Weights of a small transformer language model.
Architecture: LayerNorm before each block, tied embeddings.
Each number is 128 + 24 x the weight over its row's rms, rounded and kept within 0 to 255. Layers, rows and columns count from 0. The size above them is the row's rms in percent of the matrix's.

# layer 4 attention key, 960x640, rms 0.083, rows 282-292, columns 128-191
size [103 104 103 104 103 103 105  98  97 105 105]
[[144 137 132 125 155 126 164 140  63  81 100  95 125 170 141 150 113  83 170 153  94 148 141 167 108 111  78 132 148 121 103 116 110 110 160 100  99 115  86 133 165  94 126 136 136 173 142 149 138 145 130 129 128 110 139  91 142 118 153 119 126 114 118 150]
 [166 113 117 115 163 109 128 131 114 134 126 128 123 130 151 137 163 144 113 126  91 150 144 163 123 127 150 155 116 151 103  83 119 139 110  93 101 158 130 144  85 191 132 111 127 170 133 125 126 133 125 141 126 159 107 100 119 153 128 127 122 141 135  86]
 [126 106 152  78 105 171  76 124 118  82 116 155 158 129  93 108 147 148 123  99 153  96 100 124 109 165 135  88 132 165  96 128 138 143 109 153 105 173 118 150 154 148 152 147 143 136 121 173 156 102 142 101 156 131 150 123 148 144 159  96  99 131 115 142]
 [125 114 150 112 144 117 136 128  80 132 101 123 173 133 106 211 125 136 160 148 102 138 147 146  98 117 147  72 131 116 183 130 151 110 127 131 113  82 142 138 151 113 165 124 105 126 120 134 119 135 115  96 151 142 128 101 107 131 154  91 119 138 123 138]
 [145 143 173 172 112  69 141 145 158 161 133 138  96 134 144 137  97  81 164 115  74 144 174 138 149 154 138 168 132  96 129 131 120  94 113  88 121 140 157 133 132 107 115 116 150  54 117 147 129 112 124 131 127 121 106 109 127 109 161 121 146 123 127 145]
 [117 143 131 116 140 114 139 154 109 133 116 111  87 106 104 153 123 119 109 140 146 129 122 149 129 137 112  89  98 143 131  96 147 169  82 141 152 131  99 173 154 137 131 150 103 178 115 126 139  97 128 158 141  92 166 101  79 165 129 146 143 109 144 185]
 [ 98 136 115 141 118 129 178 142 131 116 107 138 118 133 149 129 146  77 175  95 136  98 107 122 113 141 122 102  91 142 161  91 142 153 136 154 107 122  93 151 105 141 117 107 129  51 104 118 133 124 117 101 133 130 107 149 140 102 120 122 103 116 116  84]
 [160 137 155 113 118 103 148  98 200 142 112 117 137 166 132 158 131 122 129 171  77  85 110  76 149 116 119 128 119 124 122  70 145 133 114 145 105  94 132 132 130 170 142 134  98 133 133 105 150 129 130 146 131 119 121 122 147 119 143 143 124 108 136 133]
 [151 156 108 134 133 134 125 135 129 176 142 129 142 115 118 140 113  97 136 160 145 120  97 138 140 134  84 133 103 105 113 196 175 112 115 102 112 145 100 117 189  90  87 103 125  77 119 138 122 133 128 139 176 126 175 125 112 161 151 146 123 164  89 110]
 [112 106 127 114 163 170 133 123 121 107 138 133 142  93  99 125 114 115  67  99 130 102  95 154 133 127 101 171 127 152 137 131 115 138 141  92 101 132 154 135 133 116 120 135 125 100 119  65 116 107 137 120 127 145 113 136 121 102 148 127 101 151 129 148]
 [108 111 123 156 125 145 143 122  60 127 130 124 143  98 108 137 154 121 152 119 103 146 172 130 126 102 117 125 116 156 154 111 118 136 125 151 128 142  99 158 152 118 124 167 151 108 149 121 131  96 194 142 135 155 121  85 104 153 110 137 132  91 125 126]]
# layer 4 attention query, 960x640, rms 0.0869, rows 283-292, columns 128-191
size [103 105 105 103  96 101  99  97  99  98]
[[161 145 155 121  94 107 159 149  97 168 137 141 125 139 179 166 123  84 203 116 106 178 119 150 130 152 122 167 135 134 106 158 140 144 116 160 155 105 155 172 140 117 158 130 148 135 157 132 125  75 134 100 133 153 112 133 101 104 161 169 143 144 127 166]
 [ 99 168 102 156 139 125 129 102 144 111 152 181 174 134 121 124 116  85 122 123  99 149 148 137 177 112 132 119 171  94 156 135 104 116 145 114 162 107 129 145 117 119 149 170 116 162 158 153 137 175 148 126 110 124 154  92 103 130 134 109 133 112 152 125]
 [158 158 154 167 143 145 170 139 120 157 136  93 128 152 148 165  77 115 104 123 154 137 122  83 149 110  62  98 103 144 110 132 126 108 111 165 141 137  97  99 144 148 150 171 161 116 135 159 111 140 112 152 129 105 135 126  59  95 110 124 125 136 122 131]
 [105 142 115 148 121 116 113 101 163 125 159 148 143 207 154 125 120 143  86 137 161 151 121  87 142  70 166 110 133 123 101 114 116 141 116 117 109 187 106 113 146 123 104  80 153 106  99 132 130 116 119 110 122 121 142 132 162 197 146 140 130 132 113 128]
 [126  92 133 103 138 121 132 122 108 146 116 102 119 135 110 150  74  99 153 149  94 134 173  84 105 136 132 173 142 139 116 124 142  81 104 152 154 100 160 151 125 114 121 155 111 127 146 124 146 124 164 112  86 146 135 140  56 146 146 144  92 124 106 121]
 [103 126 101  99 138 130 144 119 160 169 150 123 129 113 157 130 140  87 126 111 166 113 147  83 106 177 118 108 149  94 125 115 113 134  97 123  97 108 108  87 160  96 153 151 147 122 161 135 148 113 139 109  97 110 134 116 135 130 155  98 130 104 138 171]
 [ 98 139 159 122 102 143 153 125 166  95 133 114 125 165 129 156 162 117 115 129 133 110 105 177 153 109 119 171  87 127 132 118 121 149 108 118 128  97 124 119 106 123 121 154 167 146 123  81 101 139 121 102 148 142 116 147 159 122 164 128 129 139  89 127]
 [106 116  95 146 157 121 143 146 114 154 105 107  93 117 135 144 117 130 131 128 144 107 142 104 135 118 154 129 137 115 168 117 150 128 142 141 144 142 126 174 119 142 118 131 109  93 161 122  97 137 109 158 162 144 175 163 116 140 165 141 145 135 121 132]
 [153 100 149 137 121 129  75 103 147 159 126 139  98 109 120 118 116 160  85 132 131 135 145 130 135 134 119 108 163 142 106 155 131 125  94 116 181 132 122 118 105 112 166 122 109 137 126 124 109 107 141 123 118  73 151 162 130  98 163  81 111 141 125  52]
 [137 122 175 149 132 145 125 100 165 138 123 124 184 119 121 150 134  97 100 136 126 108  82 102 124 127 131 129 123 151 114 132 152 126  74 139 132 105 135 116 165 115 139 126 155 145  92 154 106 116 119 138 170 127 125 118 100  66 127  92  76 167 155 130]]